config.yaml
num_attention_heads: 6
attn_scale: 0.177
init_std_down: 0.0706
Each number is 500 + 40 x the weight over its row's rms, rounded and kept within 0 to 999. Layers, rows and columns count from 0. Numbers have three digits each. The size before them is the row's rms in percent of the matrix's.

# layer 8 attention query, 192x192, rms 0.0496, rows 152-159,183-191, columns 0-63
118:454485432490594523460465485481493449499520470498473553526517535449470521529459500491517559466506495460534468493510454515552477506497465510449488472539518521537458437542448496504516512543469473
111:446521433492510496468475521459576524493634434394494488493507512534425534500524507508462479465503505483420488514483510526506450520455529492541491515502498582490560560516468525441489509519423470
125:474457488498488537548441522593508487428505581504574500476516529482597501456541518490568464493511575549514443536515426544550506498502533464494500462547516487561469508539559433493492478492461511
108:454434523544517540520463525485519543541573552508484475553536456517525521531492484505545476512479495582516484488570483445518553494519559450471438456486483471509505524560534490511461610475460492
114:529503415443501463592576435469494506500536456522476493439540446469514472531492513536479552530536488487443475511459462485501530542542510464514507463572460475489548540507480486423469544546519545
113:506518457508420455492460492496533541529483443493465505506516531476512514507453505544474502569494467525444500539507496424518460467486493478468425461557494529467481528493550526474505442474519534
118:487487462535510418459511475454450440493475484481467480498537505450502473564461504473514456516452593485555635538426520473501453509439464458474480567476446544519553521501454538501532568575504527
131:507436480492481542490456537452616547507517407458471516421501556487534531519476531520474525496412537515461457539424485519430562552561521545517543445512509488544417452532471563521467538534561497
094:490583466486441555546481563491392489589529531500555510467431481504516485537462516550476500469525422531549482493545530467474469481493526469510443456485500545458517495410536544522491453548447494
107:426553537462542500544470598471492463497500476499467531490510522451449499465539566552506515538493519504575429583514540614505450537515511530462411523478506537491480522500500530523417470533496395
115:468446484549541504505508492428582505519545465462485531444493479510438547484456513480510488493477491457456464489475512558427575536487511470484532504481480527561513498507389493423466529474484523
098:423505489510448549508502495555447550546470470520546551489501503486468451467440536469557571539558489487521427524450469495473484429490469441520493537543517475512525490537600454429508501548519537
100:527534504459548521504498525480532525525527506565534477528485497517538541452566511497477420530542436560505486478498504553498453543465480440490537503555491507528556453483519505474505495516459493
109:534564427522520512534467448529486453533481548428515546539481491453485551483517525511531439531503455455492481476486548462474567512561493464500496531437478514467550502500485518426481450549488424
096:465503526466489468540503474544524501477465534503493477529543513429506499509455470464481525481487479512482475495460416483563515475459480500485447416556537515513474465539514522519434427561545532
099:528478547520526464521459499511455482473526487405486565573532503552503486535450532530514432436449501504551450509474466506541522493505498469434481536538485563470507519481539513531610514535525510
109:464488479482510459512430466439552541490462529585542501509541494508506485528506554494537570522483590529496467512541539512534534514511467595536458460580503507546486432533453513487546539484528549
# layer 8 attention key, 96x192, rms 0.0482, rows 87-95, columns 0-63
097:515496462418469525481533437530460488534368487504541501564490476468576510531501522509502485507488516478493502522452518523490581450449474503505490507427485486444486463533469524461505523477531504
101:547501454510422515534504446519476480520496452508544539498547454502462548524455567496550551529515447538544474495453476477461442510559540559541482495559490564490477534547480483428476551538490541
105:406503470480474437573556505467554500508520446484548467540496569484523499444564514523528445520473474440496476487524452519573487565535587480570496485525480525467465452500504526479507504485470507
100:500537558420484479488558522553507488502529507558517470431558528516488477554551489522598514487518596585538574504461458473564508492572516492516500493510555464499546508535525429489534536456441525
095:524439539563491505551579488555462442472501524465485571512502527514408504602536558551542461463539568505509399524469433486529467514482523520429442533539448516531511504584533482492454570502516514
102:515538460477454497444443482534473485558411449499508510558559368502473521517433452456477536511518563473459470540537509524538497544445535491511533497549477509491475448485486500500493500482501450
096:595549437435472559415480524476468477448576484455533484509545535501529566522498516544562515547479542473549472535509517453529562462473419502467450435546475541505474531515422476483480446461505468
096:501447482495503589486491463450497486534428509500472563480591460515536535536502463534524527471451494541528549492505509468484429419523467541455466467459435554493500461435479522526518488565503468
105:427476509460536525480547529476504504493548459545579495469503529514578477514410452493568540537533515563530462521435538479520482546466454450476504464571484443518513560435574510488515532504512493
# layer 8 attention value, 96x192, rms 0.0504, rows 64-95, columns 0-63
099:496523513489557478581436503509545559492468533446482444508479485543519444470435529472474431545512515513461506450504473459536464596507471463465522471476498626486552415484549464444489405487517391
100:522483500478486561544482581554471465493465474534561476474551505561436442504513543478475503498495507480544483475532540498473519593508497495498495553549463550534424526489506522577532459506542490
101:335527547574550440489471467478539496452524528517515506529487515452477388497554532449519445462501502497462471479570500468463486483506507496502413584512471424496509496525459462506547482418497583
098:470480478478526475488447524482478514452494466468432448572406495576463563467496424482436541487484539480507503522485464513554460438497537559548556513444508537539524508475435502480509468542472472
093:535547555516633515541451520538535441482539464518548537482517507511496576499589484569490427531528478509547552488457445463520509513504521481465512505485423570460502472436536532388485489553506493
095:457447458479507421496520507515451498507518454507443507573449464498515524502478537537465491467502470505544492478539510504561531451464432502512524546495489537481497513487460491550484470466465464
092:468540521476486459469441500545435468474482559570450510479464523558468532530536526527447436515465549485513571513474508531550481500514471457467426442489499518476497490490518572464530492583565408
094:536461504514468494382493522530437445509534517495489494449447496448476493506487550446553501465508522467501474503447490552496477510557438462484510482550597455491510541513514547460545442471542506
095:520500559496455535499463483545502572513494511506519476464415506536522526507452453456501560448513447416464483504449508524473468454463512485541505450529501509527526464431472511542512450536444525
098:449544561590457561393537506499481464506456465512481467479458483478509523543494451463484562528488515468529493533500447477487453532493462489547501502447501545512507503483534537483539468564501517
095:538552507514482516525491548543431462561496522493496417501481559511500499487525518592443449512547459522534506437538509505528495481506501576512510568517604493512475451504465535494487548501457508
091:539539538532502557478496462533529495507538397470441545493543454443536511435505534513504587530495551515487508512485488480486551532504456525462517494517530404528556482500457508508492443460570527
095:535468450535504465479501459497471520453489441503546463508489521441502450445542524496530523491558558520457504485522548588437501556501480544495488502467481434602466538519490543447433495482550558
098:512488477509557514511427506431432469551458538460533570544491450444481516528492522447524452462530441416504491503513497526464432494555592460494405561516557462522535475459464518530471475525480468
088:439470491511558439458467521493488522437476603432525525525470499422427520551413482492483522452524525544500454494474553468475498456511511532480478494488477531569434460526490519486512469489535495
092:503473495462455559549487541535418476480519471535477462532498464493505539510499504526497477429483472449530518494532573483500527490429539560485464452500517525565503519458501528496509549443435510
095:540563457542581521504496379487469407479525543497475456459501512464480433486511516434463453424468582501408548465469516554496511479514521544469475504476503432516505544611541509523474495485460471
094:488495491486517478455508510508472549503565477495474482525539552452490491492498481449501500490506434470532425543493482504433516487510488549439505529512526440543525520537491498466548530521512435
096:514449517405580539448530480498563555465449563477484541508553446497462531443532496461543520492502520531529524501511478477476478529530464476434422514552510509499482527506478506509532483429474469
099:518547525501537442553522483572572514522439522536493466494559524508453512497475557496530529511495556543498465483466487533524492517493549456452472530508514482516565516468554475551400512490537483
094:519562458502526489568514475512492467501439456551456490530461539509448575484505514478487518525544484582529463494448456495504488471546532558571468507492494514421463472534458498611560537475501505
099:518474483542513448479448524560504475509475581572542506476482544574493491538473522481469460544485507472542519498554504495452509503510476536563567496590482508501466408518561517434497461524538525
093:402564476491475476529507561501452530471504522494438491516495469473518594531570436545450498552481496503516540480509481485538453526515459588590465511494500559452510561497510455523542520471487496
095:514460529372539558501471553398506551476560512531486438434515501476540560500510500593453506511460439539500465515530546545554494467486498470474459459454508535465492577499473519445447441562460549
090:501521431535512550473469520506501466441535476501459577521483472573449412456471494520504419457517437506568505526478517443538491460525548477473540511556492469524542485501602394524441478532517472
094:496526433455519424608525514553485489476502538496455518506493426554536530470491510528528517518495603445474401506516471479463526475405549507482414524502516504455499514500479526479498553552508465
093:505481461478505554509505522474472517495477493516566492447525529494508562433548436557465507530446487413511494469554502557507538553543492476551593509466529554531442548470456492466625461445490508
098:464502422500459477525557439503509480465586402575525591489462438501480602477460468517530463437464393489521450516498519532471509499513492590490509471486478476501502580479422509445465487576453461
097:502488537476502522493543496504524521545536543548515506503480477513458482569536503550538461392540493544512539528515551502477448477533477488529526529546436454542491514543485527491494531449487469
093:485516456472514461489582461508511540500479484411462453412505512465466544498520512573567518504572443495575537470516431462564530482529518482487473486519470523490508427513492585479503524448458459
104:457467428474525499449511481561477464420536562429547492437534517463541401512499435446583557514457459536481473562501489460506421536546446499510520480493551519533548551506488512503441521508561554
094:570495513496527534511473562466432570553453511463445513516524450501540520450536481490502508446487526555587437556459446562493541455467497506484501463513495530498520452473477496541445559491527526
# layer 8 attention output (transposed), 192x192, rms 0.061, rows 128-191, columns 0-63
110:492467481496442542493572519427419496495520532548509535518522472409506494436530446563553529445556521529547475472546500521505510473454512507503544494506490448519495516534456557541527501510482600
105:508504508425460478490524437467523453505500588508438536517500498514481487507454514467519510447568503549468480524513518463487545454516552571493488498483565496517534425531555536464603515505461535
110:477435489478490467444517484523517512506541473487508517514518526491598531439424483484552531564498554513534541524413510479474470518448482483532501499412490474500481524426458569475529475571460532
100:489479518504418593502539425575512411511482475514498519442541531496531497546563588454511512493559540531458494482527484442455483630551522477443548474541511514540399522509522476525442471527510474
099:414521463513447496456609427517496559528504493573443509520489554537579500478450517462485504459472512476475525456521550483462509497560422520532542486464505499551556497542457532532479503496488487
095:610491559468460544522482533474555522479504558489572498490463506510532475484475498463502429527503493481549513423391480434512524469463473512435419438489530456493458488473541546534491510442506546
086:459454527595501462500542533434519585552501488502512524502519458477482511450495473564564441469477500452454427525463519504490443525592506479516490522475512523523499554507475507510415478470433572
091:453493532477504463494466510492552560415465542501495522569486488548563505510508452602500523508540575510464508545499558524507548515466480551504419476442444508423434502448462486512440535488487491
096:493553447486447510533497551498466499553466486487468486510494552474423490470492513524491371550419489508531588514548502530546557567515457536486481485482473561515514494463466489486465518527518456
099:508544423505480485508454532448528526498534459428427510464532567494485476416477535517487466573486491438493466517428483519519525515548469515501484459550516462590524508463455535472451521514449457
095:463464504552510480490488465479452474496539477524443516473454517467435492479450490524574467509406535385529471481497492503496493550472455485466504426421427534481547581474468515541523532577485526
095:518423452489494490546499473536444481499495559513520504464455484531536494598533497471493449509495582496524485569557467527543490537449501484547443502415477533482438461489542506476523486488427447
099:518593490504522467480483533488490487516469527402512508489533473412464537560442484444504476525483488477570446492506557470496464546462447444414566516520559497492428453515475490498489467486461467
095:473519492424516553519519507510474510461505450553375516416472518544420479525482477515538525511491476482486473500561505431464479486463401473549568430524490518486428562553512550423490513519465498
096:502464490456461519490557554536550516537498498519490464477513460462540438460540565472516515457506465451470521482447493480533459548571507496526507386505469410467460464446505404508510491486470526
095:593502553501482479438484490515565464535499532401520436487478582499529480553487477451414491544506505505470512511506440481476500483533450463537553445510491522504498546527484463470524427554447536
102:522403528530455487541480521509542612523476462493584527499484505550526556442514553500482466570504539462508438572486495453506558472484507508489437461571513551556485486520497522475544586521541544
095:475542435511435481498502463511459487498484500524515416457488530495521533419512546441491460524527495494480477574530464455492496467484496500572513491439495538493597464558501480469542497512513543
094:522466428555480439486516560480497464493567462523418465521490522446468492546536495557504589528456527468481473552451518542482497519508545538482525489509463503428479459460515510476455528549510498
100:481482468497549445535492457404440462509559446480519514490537493517413417508440508477493461531442473473549492440558508456476440467449488520493504474511553541479465537512395574531587446556481489
103:538506590416477504466421582450525473486511427466562547475542470586487492499528571536470456501527486434511515519585548533521548505524518528432480420576425575556570530453540464445505517433494451
095:434447474503520512515515448480489540510496411531439494440497435457459550497514459510484428469516508517476545477437517574529477506509579477511513525431479488512506540479434514525509502509490409
101:547506521454488457504461503497456552532552458484604471441443500492555387487448491503549496480446505480550561493508496545428547538490532446430521474574500515475475446521492528538510484598544451
101:539558506505506502486493463556506538513466571470576481562508429521476477523520488451554538454596488466603538468501489462458503560539526561516537457510490465471534463516511554605600540503535500
101:502520496559509471529559450484504522581515468501453452499453523456549527514439539529531567541433537455493533489490515530493508497470471491535464479450586495413500509511452549448557532580512505
098:541487473539526497455459508505457522522498440499426450445501539446419450548511429481435497466503473505425567486506508521477468474535439537437488469459471467452480496548510472581476534476518496
092:538461470549500522515522498463576468540499439511424465476554501518532460541476480450502500482527416537542495517465467454519533462426437478507482492471464476466488516512470612517399459460468450
099:484492499533517509495496513523539501541510471510467506499524461467585503528540511493452505550474491498415578465425438487457491505471509484544524602494463512453507476505485489518498488524559462
093:541461555528530483400427500487536494491534488436557487554517455464492474448428424494489511516423437410549503441536494594523495546511421495488510463515541481503455460516467462461444451506483479
088:482461550571483486523426489486545480491472464522515513498518510477477455461506436416450413543503569546461437512433480574463486497512556544556563540428563471496506483491493452514507509520521535
095:553461472518458540587434466435520528533542454528475520543526506522455471546581529480489492527632512456463518403490486580511499495480531517468513466546459496521434474523500474500520537451499483
095:465453580520530466495572559565534496494495549536567487523519445519496483554442521461452496556494470452489547469520484492442525540518506520532516518521534476522443471520521529438459501444516518
099:565538507477491442520503495533519491504518503480553472411507478551484533550519517464543501505474472457484501501497505467490536528518517515505562521499515562562511521435491521499489514556462421
110:484511508548514561577489574488504574445498503492506481497525461465508474499502428463464474546446464536522503480483487501531432532519491464594518447495513526555494495500470395568437469480547509
114:473490536539518555571482503506479514476471584530484499531506487512398452520578431493458493423482507490503458423487474554533487462552543513527538473483493512483488536476553477562453477480513507
114:487537557426530457503467517527510512491474543544516481523522489517498506537465474497551495545479506529576536574446435542520461443486479566536440542475467508497528503529532516495539565447510486
098:509430498470502510521446488504467479469542515429502479540476543479430567510522495496541453540521491480501500545500493476481544453444565562471510504488503469440479506507438480484577541458544535
109:442520413454520505521577465534437523499536513495511513442518521543453501508534571495474556453511511533482496436562478548503473482533502540495600525459480523524498499516418512512499508472523568
107:478506474478473562431539453534484397473523604486578541455485563490529493566452528417440548540473480513528500505521480421456495520443489452469539462434498483562511444487524489476565479543516473
107:535502461430539511550504468548500513566531479523505527428557472513530537531508524461452541505437466516561582467549459543492450509564487514582495485547537549528496477537522473573519426465537484
109:507442566520616538441476516463450425483534537544481573470506406439510458559461511492521606446497505502432497514482511479506501493501521471548461494484455532557505527527552483489556477457473587
114:455463575499446490458463451582502483570515527518524471543465481502497502555544514490520521453497510535545523464596524538504511452534479430488502562471505499492516438476446436496567503479567553
112:541524423475483441560503495489556501547520561491599513563583460455558549550579488543456466475521532574517478505501513475529500511475504414493450562530515516519450434484486477528426480465486449
100:501537508480506479419491469491546553497542401480479431473508465536443534471472448545482508415523390450485461430448490514488562462523498510451472569547529508442532593468464511499453412491546517
114:473429536508573551470490428542505555447554443553442540507568500520430511432582419540467480509561526536445499465466467594521510493553548535537507491487463485488546532487478577506431500459500538
116:458484480469546512486545466486524484524476518535551503522504531497512466470458470488492488427501499554540475515459471495564515492524583545521476567520535507517549507444553458525494507501520524
098:415455535495543471496492512474435520503471487485537539537463558499521468467530572440537531466584528568487531552580522525444565504485480512498510536500501543482577474533494545499470528492507479
107:485490492507521543523510499469476569497507555530446523475556515490517507416521551512552497475422512502500467510487506500461473572524582503447440539461479505512497409479479452474490536452525519
108:488551577551458499478462467475510415486503477447458524440560461479470483513528426558521481466554478552470501486501552531491469416500478556573532540427510478468426455505568460512475448473552451
110:533467556525523547510457488466540473474532396491566595503513505492570456542483537586525508509478516460522459494473501510526501469529412514523469570519458520515420502470503496513492478490520488
104:415505503429518500496455512506489493489502487514568574462511551515547530466450482498542481512512466438527499479522515485610470501535481556525473511515509476563471537530541483497471490565506422
111:469444510492485575511516520467480526534481548539422456468397475443513521544566463481468550503521524507468505520474499473509543486502462486530579485543462445506572536476597475483431527445492502
100:460570410538476451488512502583503525503475495455520523549446489490476472412462373504510475477502534518470463507459481459518539499563431487517552580512569500444497553521490495536517480518467559
114:478546522537380470488472549473483472456483542447532471516522474525526462488562567488479520489491469523534459538541442469530527488527460496421484479552573525510517437441541445497445476532539577
105:507512460487458536455510520507524413484500502499478558476539468526475522520508560473467464541481460477485460475527519461573494485545485471481489567448469485506551458486497533504533550410402468
104:492474562448514481512498490539513511550512510487441528530515524439518520518468590530481499534433477540373496491497474470462467465482487480519496493467448533572459496490506445442471513502499536
101:529508495484499484565524521574461447406452510471528475457446503513443513441560509496461456491573485533458556517547524519456500459495567518462440536466454423531565517536544423516542545444413509
110:408453509494487506509499414456565484466497506451538589515579490567574572483452485554580428576521503542520472488510499428536496471493529497524525532569493458495501482469561461453512493482480428
100:501523578429541456428404520591578460500467502483477507468525515404453535504485539484487515541453586553489502539535573471523487479548526590528560511533479532560470460522462474584478518491573564
110:485511485503504501533557459521444437512517574559557522517459583492532522517411507513575528481510507520527522542566568475516553529496531555488473484521499532530501481517451518480573501476475520
106:474513544500512533585502545566455474456568517477502511521474494477480494561504493467466549471524503525517516499490521446485531493507555445559478427487489544472534539505505481530551478484472506
106:482522464445498502484526510510453523474564571549501487537488518457552477496539527548541574446534530528542521391510519474548491550488437492473425519534501465472547515497478562526442453494498465
115:473544555448553490534511496539422548492526496457537518512491446508553423430452517535514443560423522491559499537515494505539452439448503416547478492438554468447481553468508484477455472427567484
107:524548454554508526538469468469507531557492520571468535518449549570552506487449555514530550426484500570544507504497472541535501551386485469518436440520469539463585522557542471496454552545527511
# layer 8 MLP gate, 448x192, rms 0.0704, rows 0-30, columns 0-63
100:505524484521548440560520469459482484507482533525510498488543487508456423488549513464423452516451497460482400478492479446521446454461555484538477527507528417543477504571495512488523536485491557
095:532455483495539489508502498525492508501447524484459492487507529509463503533524455474527429539509493526529491572462471457496578490511509550455599497506517582452471539526511491512501525449535454
107:504480459526606460512544539438480434484512530525520498375504568532473510539548480430478457517484545526545501508483477453496566538511535464468447457588534493452553500536486502534417437482426538
095:474472472452472466476513548521468552576521524474502458488447514482512546549490493525416584479497541475446593519518527443510573517484519479547426538517526488514482449448477463442511535487532463
094:466482566473573472505434518479533423565492482478487526506530494528516469520501556474524535467546445494463497501502521445510514465497496577554528499461480593580534439478444480509564579491459544
098:429494544539533513529556499396436538499500507538509474589459525537515567487488504410492525518474518497529482531561485510540536509538486525503482476484506533483487547544511529549478433469519515
097:486492409517495445532571492501576511472517487470496554419460541537484522556533512514477524502547500525536572518481499564471520470430485567494525520523533586507476481543413573476432500513501545
099:545444490515552529416558490503598507464531526551473444502518535546508481564519548583399489507475506414555524474585419454462503510448466521474538440496488529517494487547491477490454468480508500
090:498540551532597450553464500494508535509557539545543474462493529549507549557473581523489511603500494472550507531497495561508443484507545474531467512485547509491509588537541514411522520458460478
102:524455476488477478536458547493517452541471566518594506514470491564507570548554640528470449462527528438533548524493496555455525432580491443521507442524454519498485513478454448486482464503516523
100:565555499499475612539470511500502507519521531423495507600415499447463463447503511486451469482552447527543506468561475525627560447464521479516409496504499508447537508505433535518485522529469493
097:559487491539438500574546515447484526424509474501583509498504449569544505482498528562483506432457491428486501537468561516507474493480526464541508448475495558477478458485482454498419502532569489
091:493534515489473458450520515565529480525468499495500525515561559514537518532495533477462418495478405528498506457458513523466511512438467620464518561463528509516473448506445610490545531497534490
104:458442525481562530482467496509526501482535468540464494465541488503451575513540521582465478499444455564464477536459442492525526554487543524531512443523528500516507538500476543489473515498454476
104:529447454550460539515533541470530464471553482528535535503528495452461583573486460561551455455501480434591552492505517505535489519597423472484523523510541519510476502548503560490465560523499499
106:449413507491475585576465512509477497508454478453472515485498468527534478569542481484438484508528528569505550487535555503516488458506460515478503542482442551522537487519503586474474531393467556
097:568481537549546537496495569481507552573537444502612468494540603560442462555503445518462514420472526513563438472534543499498521485508466453543410540498517400496534503521498474421581510446489495
103:520527492453491507432510475495500488503539490448440496461462534503480410548533492546449432484502479490478460537501533499509487489466453492549536406507469504521523462510462527521439533462514563
094:422499472548517492479524500512536434492507473503570536508503530515442417537531434505485501458498516571467512528550495557465537464499530508487490532425515489534588491543529518486498485508538533
100:517527466445470473506536462455510503514465515410591539532425485525533447500454441412450453456501538448528472526517536592505520501500521478508559475461477435491533541527432474539462579478513551
098:456363486457524513457462522567475399525571537449443535478472497504453506480371472465516463522475483477497507521502448477531527478525508507528455463522457492502490567469585568497478571460494445
093:565515465498527499522517461515573490432442498552491481481517553516467499549514465552476504462515475526451538533469590469576469469498488514436537522562487440514499495489455481476491486541551622
104:535458499451514530437532473579544454507531484405477433433427482525492441501513506513513483467453525467509539507499482464538544542483543520507503444465546470522524470471543452445498451500503448
098:563478503510510537499564503483464456469496538547512525517469471582547532410574516487516565547529477551492470485423412491450459520484475489525435480538588513466463538492504422408490507491525544
109:502471508648596534528524541480512512512488563506521516510559477559489522428506558501515484569496454455519507430607537443528509534464482568478454461475525541461517532517522496515480483472446525
103:535451489445495603437452504425483570397485452481439574529464486483520525503534563454536515425523480524571520522544446533454470519509544485476467543484491530529450553583450529476497470545499455
104:603544483457533491485482487486524505449570503501492545514494518476514461521563530512487515508522502534529509518443545499478580461507561554592443510528548533515507469472461524518495477525518475
099:422521512485442474465554572532500508501492524441461481515531523500429517440561574406503525484500511423494515536473558475504598440514508522468489450568545482484498531527518524540472505520547530
098:550536542527468537454505467485465445516475509493549507615490500553495487513534471539462546559495465482505528511507484486436477495475508526557576492476528467396557497526518495508441471537435555
100:482474488530478462479550523520492548519470505424492543469503464468478495507531590521544471492566509475555469490489478431561505492529509562514498412501507625528458472554517530562458509475489553
098:482574519549472498473575551514443497521524513473524469404465607513540497487487539452481433419471497559509421504557514565439551543528557531471562444570523520524501559512476490468499522477488536
# layer 8 MLP up, 448x192, rms 0.0706, rows 0-30, columns 0-63
104:496515465526535476505460462509549475530513456562475514501561537561527496526482434511564461530483500475497537483526522413521544499555523431531451483576505562432491537503531387495525511446478569
101:488541522483489466479464494530529553547517515472458502461498511434452556516486487519517524534462449511525555549526479486556491470476501464447528585593587490498440530485527502477458521482503485
103:479480491459526455447468524475500466471477438496444526488471522613434516456469472466486476485524481526568545492531465515470461380453520536593536481462503501516468498496536516442489513536482468
091:522507491589498539502388574434562487467446466586536532443512485420412578442476493501481496495461492409462556529482475490495495519582531536432466528520504477507437493391472513503464466498496501
094:479472490470518483479502475530492530472533472487520532479555526515467503531426550491425500470508452495451547468423501525549457502455541441508467504408458537545493470558568504427543522441519485
101:464437524429466519555532495491547507431516540526570515528465514502471472453566536478403563509505487492492464440462500461467481481485582544481513464483485470487525425437509545504501442499458518
102:607492558471476506527542454437525475458610541517493545492463486439507440571435516590470439474451450464456419493506465500537456496512523552440485479500535502533534544537531464467561519554492476
099:452462476520470468489474580508426510526548499464496468422457526479496430498521485445473467471487464550479542463523500483501512531550504494561479511460569448480503459471553438475525544562500493
093:454474426497452487453478533509507480455555549418518498517550548491426579493499512480451531489538520497496527530445520468468559504545422522496448517490538551507477501489475501525529527478522471
103:440488533518518504477503477474499548482508467453524498544459538559414550501535471476502489496485491499536533480498516513476451460467545518474514645597479515509451579460508467507536454422510521
102:509465526521523558457484508481473520529530564531507515531437559477466477459470474544468509464528509493557447540451533481554559515479537513497536426506430503492566525512504567515560475559522483
103:549457501449528566535486497468532465558466511535511568517459460490460465534556460522407472520405471520603468466527498522542510446526514553547508427488540533494595493545518483487473488488460458
094:502449479528522534520541442483523478528475408532544440433544479498537500482553445524460531471569538462526500487442530547501541495588592481467585500512477477440464524486491471505480429464491494
102:487461482502432463470508461450462467479504485526482496485548479456450534487552525428503492505517456476521466559493466503540406499557507467506479475546535518456532436429489534530425536454528538
093:480441498466508492490509570493560448513468481532490556518478493492457516470462465478518499505527522513535570491566481556558525454560507447561495509511514524510484465511541470476480500494463475
100:476479494553496465538530525451470543510468420508524458484485490451585512489549559542520487528467497511423513519503507459509502505520500605469533512463525528459484528520514587474446563439535555
104:466478517508481519501513506439570385430522492458545495465486537509564476489541449467486535581529505515506509486503476460505593618473510514551526536476518513488497456534532449509517409510456419
110:492445457479421458472487491548499537504549452491480429519485599501430437427584554470469477482466478456493544489435543508514509481535514539518514444519511585424531445524505457469469521597575458
098:458534514535476492557538596484523533454515491469490521504533477491574461516486458593468494531539533455466491500510476560526554469457529503520500500504476507457438508484604545457464465553455424
099:532480465549587495537503508545419499507500505552473432531508533467470570532443488552521523419487517584524510434519474492494524475532547472584456514535479507505491521495524518481404567482541446
094:414469519540469531450587504483490547554466477517464409484500487493518388542522473493520457489429528492530442441436514547534548491577522554519475514461462544528533437430499572505526526439495533
094:450444502543433470541561553533435544462505459552539474519476553539496568520475536523513591430557542510462503499500496522470503525550502430456507454521478522531489510482550547528467467485464508
104:494545521434500536433534523569492444477488491452480487497517566456569515513569487489432508440550552573513557512466536536496490477498479533480480486504522504502514522478527479482534388589441402
095:505406470467499438501564568529513537517583496453473444475507538498457539470474499489478490484485492493635433557551407489501517474485447538533503579495513527471447520474501532501494519509534567
108:487473465516455503483483407502584426480522552527468504426535543571483477495466505512489477469522476554502427465504445466499504509534501547464513494470508449531526437494467493493515499521464470
103:540562524534449558508545458546511511343562508552523497510446472536527497504519557481463432555523481530444471471516548440423448479482512521515490429511547523474517481506489480485531483514429461
104:527449492582492461476384462492473522454444545524501478413526481501503518450509504541488538528437471628505540428487544492532447577515432538553493482549536556554493467471524573522466480446475560
093:530479488441458488477491552444510505487488574488474574574536500486551483492474565513518470484463500570496466504608495545524491464503524466514472561517514487557438524476498537544477473537474499
097:442522491506529477494494510516443552504483577482447467468537499504544555522528538460507499503501500525436541469482460455555486514464507539519515498433546515532538506524540512529518529467539530
099:458473439481529578512538548412495425551516476543586467489496457487533480428524561505377395506500469573493522497501494477563549589548517460454519566548490548481450494562413521550518480536472473
099:586429559459492518595500525521529523575464543534499537476508477467454458406468446462485528482508553490438518452527521488543472541488476430473490477444542560503446520457518514511513520585471458
# layer 8 MLP down (transposed), 448x192, rms 0.0705, rows 0-29, columns 0-63
102:556501437393549505503492559500485512488573572474488496516542503543531485532504505538502496505461486502515522530484453516468511564516495531484474550568491479509515499491568472605527528455402427
102:487467473547520534522513523488534462454566526520567554509508505559434539519521465492503573572509488478544486559516493559603465524449552442493474478480540497518489512549527525462540520465464473
104:523466464470437477499504519558480436536437496519498499564433441499475506446439537531444484506531482520579461440485525511500582504503487512431539467526443546455406520501447511464545540540539548
098:492431506563448473472489514524484576481506501540561544482501568487573517505531548460509538483520537507499510484529445472514514556423539462524492557472498565519478515545508553436499474501556541
092:515511501510445550534549491461495462530504495498498404488444442482520486505523532585554487513548573468535506558483454502509535537537478534487452542516497402392508505528498512573447463480531499
101:533440454564546435514500456449575515521510567462511463581445571589433491502472515547495458457424528528501491492468469520525509509490522494517466504517526476583604504462502443432453498465503582
097:524446624466532544522506529446570480554493528561491482455430514490472438517487459494440501457499570483497539494507465481480536520520516433557420573461509495434627446482517489484496424508506519
102:484525471530561521523500471436512463510468501533503449495470546558591501511479440550510484540412505502570472488480444468520571538436467503529499501528458440509452517558523526503503459462508468
092:471521482580525428552532504558446465521472464526536464479504438459511422562541531528481495536469475489477482495553594572502508502456475483549545502512472558456463498585432472554485522508499513
101:555509504491486523438606420596577514494460576482537465528528494528588505479457461504503554506483489498547509448494486428559524520492506485505523465530534578443460513535503508499432519466481477
105:501515481416451500546533455464436490487442510535452525542494496466445459476517411433525521501563602522527552518447466533481444463521496450509497447497428531479454522500505542506520494510461512
100:445527507467546551498491521514544501508506535485453419507458515447496521583513420503570452523510493497507558479547449450475582428526452521524500492549501418437545533505536548521512391527455489
095:488561535461438469442443448541528567446486534463454497509541452499541482505494474498519496552476465485535475563487472483500456490412490527503488506440432448573513511548489589524551541471524516
103:451525481503467541459571574543537473539522482525448438453509531479524478520573471527477486451451478499506478463448460464479482526477431534440504517482584468539474485465465453502493558462449494
097:480438501514556538531425471432478482515524551475507592523524514547540512489517427495467602474564563538525548479423498534505521569505526478576498513491479480470455521474384475472459438412479483
103:501533489503527473570486525508452498492549517489479444495484527497495478464527542502508565422537512494502495516510546479476467414486547524586483515519484610456556414521477516568459471564484453
099:467480594566567401529498496474501487485458522447524508469458491478499435453570543420461487444524525539520547525463529556494553514541525496526500496467515447603528521611443488512482488480513505
106:523469483463519527502567488477440477558460450510517520531449514542472537461505485511455500546430427469558587506475501450527510500595493512448492545555484491478516552463554468536494531497528537
096:460513590508546467487432465515518484484526486469510562442491506509486443425523443423523453592458506499506562522437486439534471538540465501521484534525508502549573512432532450531505509473551566
102:469510563483568503523489514517485486447518410452537520444514548469480507471484417470494571473531510452498500463578505541495549565450534478551439491497494557571530546519538501521466523549509517
089:442454527531453569489432461542548453527592455482502529533471468483456539513458533493500424530472566476507454501481455439458503562492467474546488490466493435465483550546579494524519536515528486
096:510476555571494506540532456484497509550465450505519532458474563540513474463474551472546447532467425522542507482442442539537468390452550521592529559483516477493478470466483462517515481537502483
102:532524432458557485503445534597478473516564480475479541540513414469502546483474474525525516517473540396545415510480517513480505529509548455575528488543506528509533538494513434489520501556540480
095:576499469464495471510463547463531552526511500442497428568502418467530543491502543470518506519481540493463570493499485473464531473466537500498448502446420514510544522563506572478477504474508418
105:413524494480487481515467456509506538547566555522408453521563450538547447496520491516486462562532506474486466398514509473472474470503509520435462470543470494459489559514509493521512444511466461
111:524503537579419521597491517544481466503519479534500517451495542545509481426524463518462411614504534495464480491512488474512464478518534546519468495514524548412517454465566431501483502515481516
103:587513415493594492474517522483493499493460528521506535475515545558444509460480514506521493484519519567498469592551510497519505553565592475424487508502604455462509467528521467494587477505469510
095:549516507506541500476534482478515460443506484498427449489472511497469406514555447591507581473530475502529477551488445484542572589536555560508465459491468444439590515517518495452557508510516587
096:466473490431469502509498470510443481495473497501518446500442488506453473558469482490493539520575442504482380502449484518511499520562522518509472522578577532492502513542569496529507413476503521
101:536557509548421548526500503515422564407506475502508484469472514480547531530520487532513528479523564422508448552533482541482431452523512556469466498548451500491461489455536465534497510527510466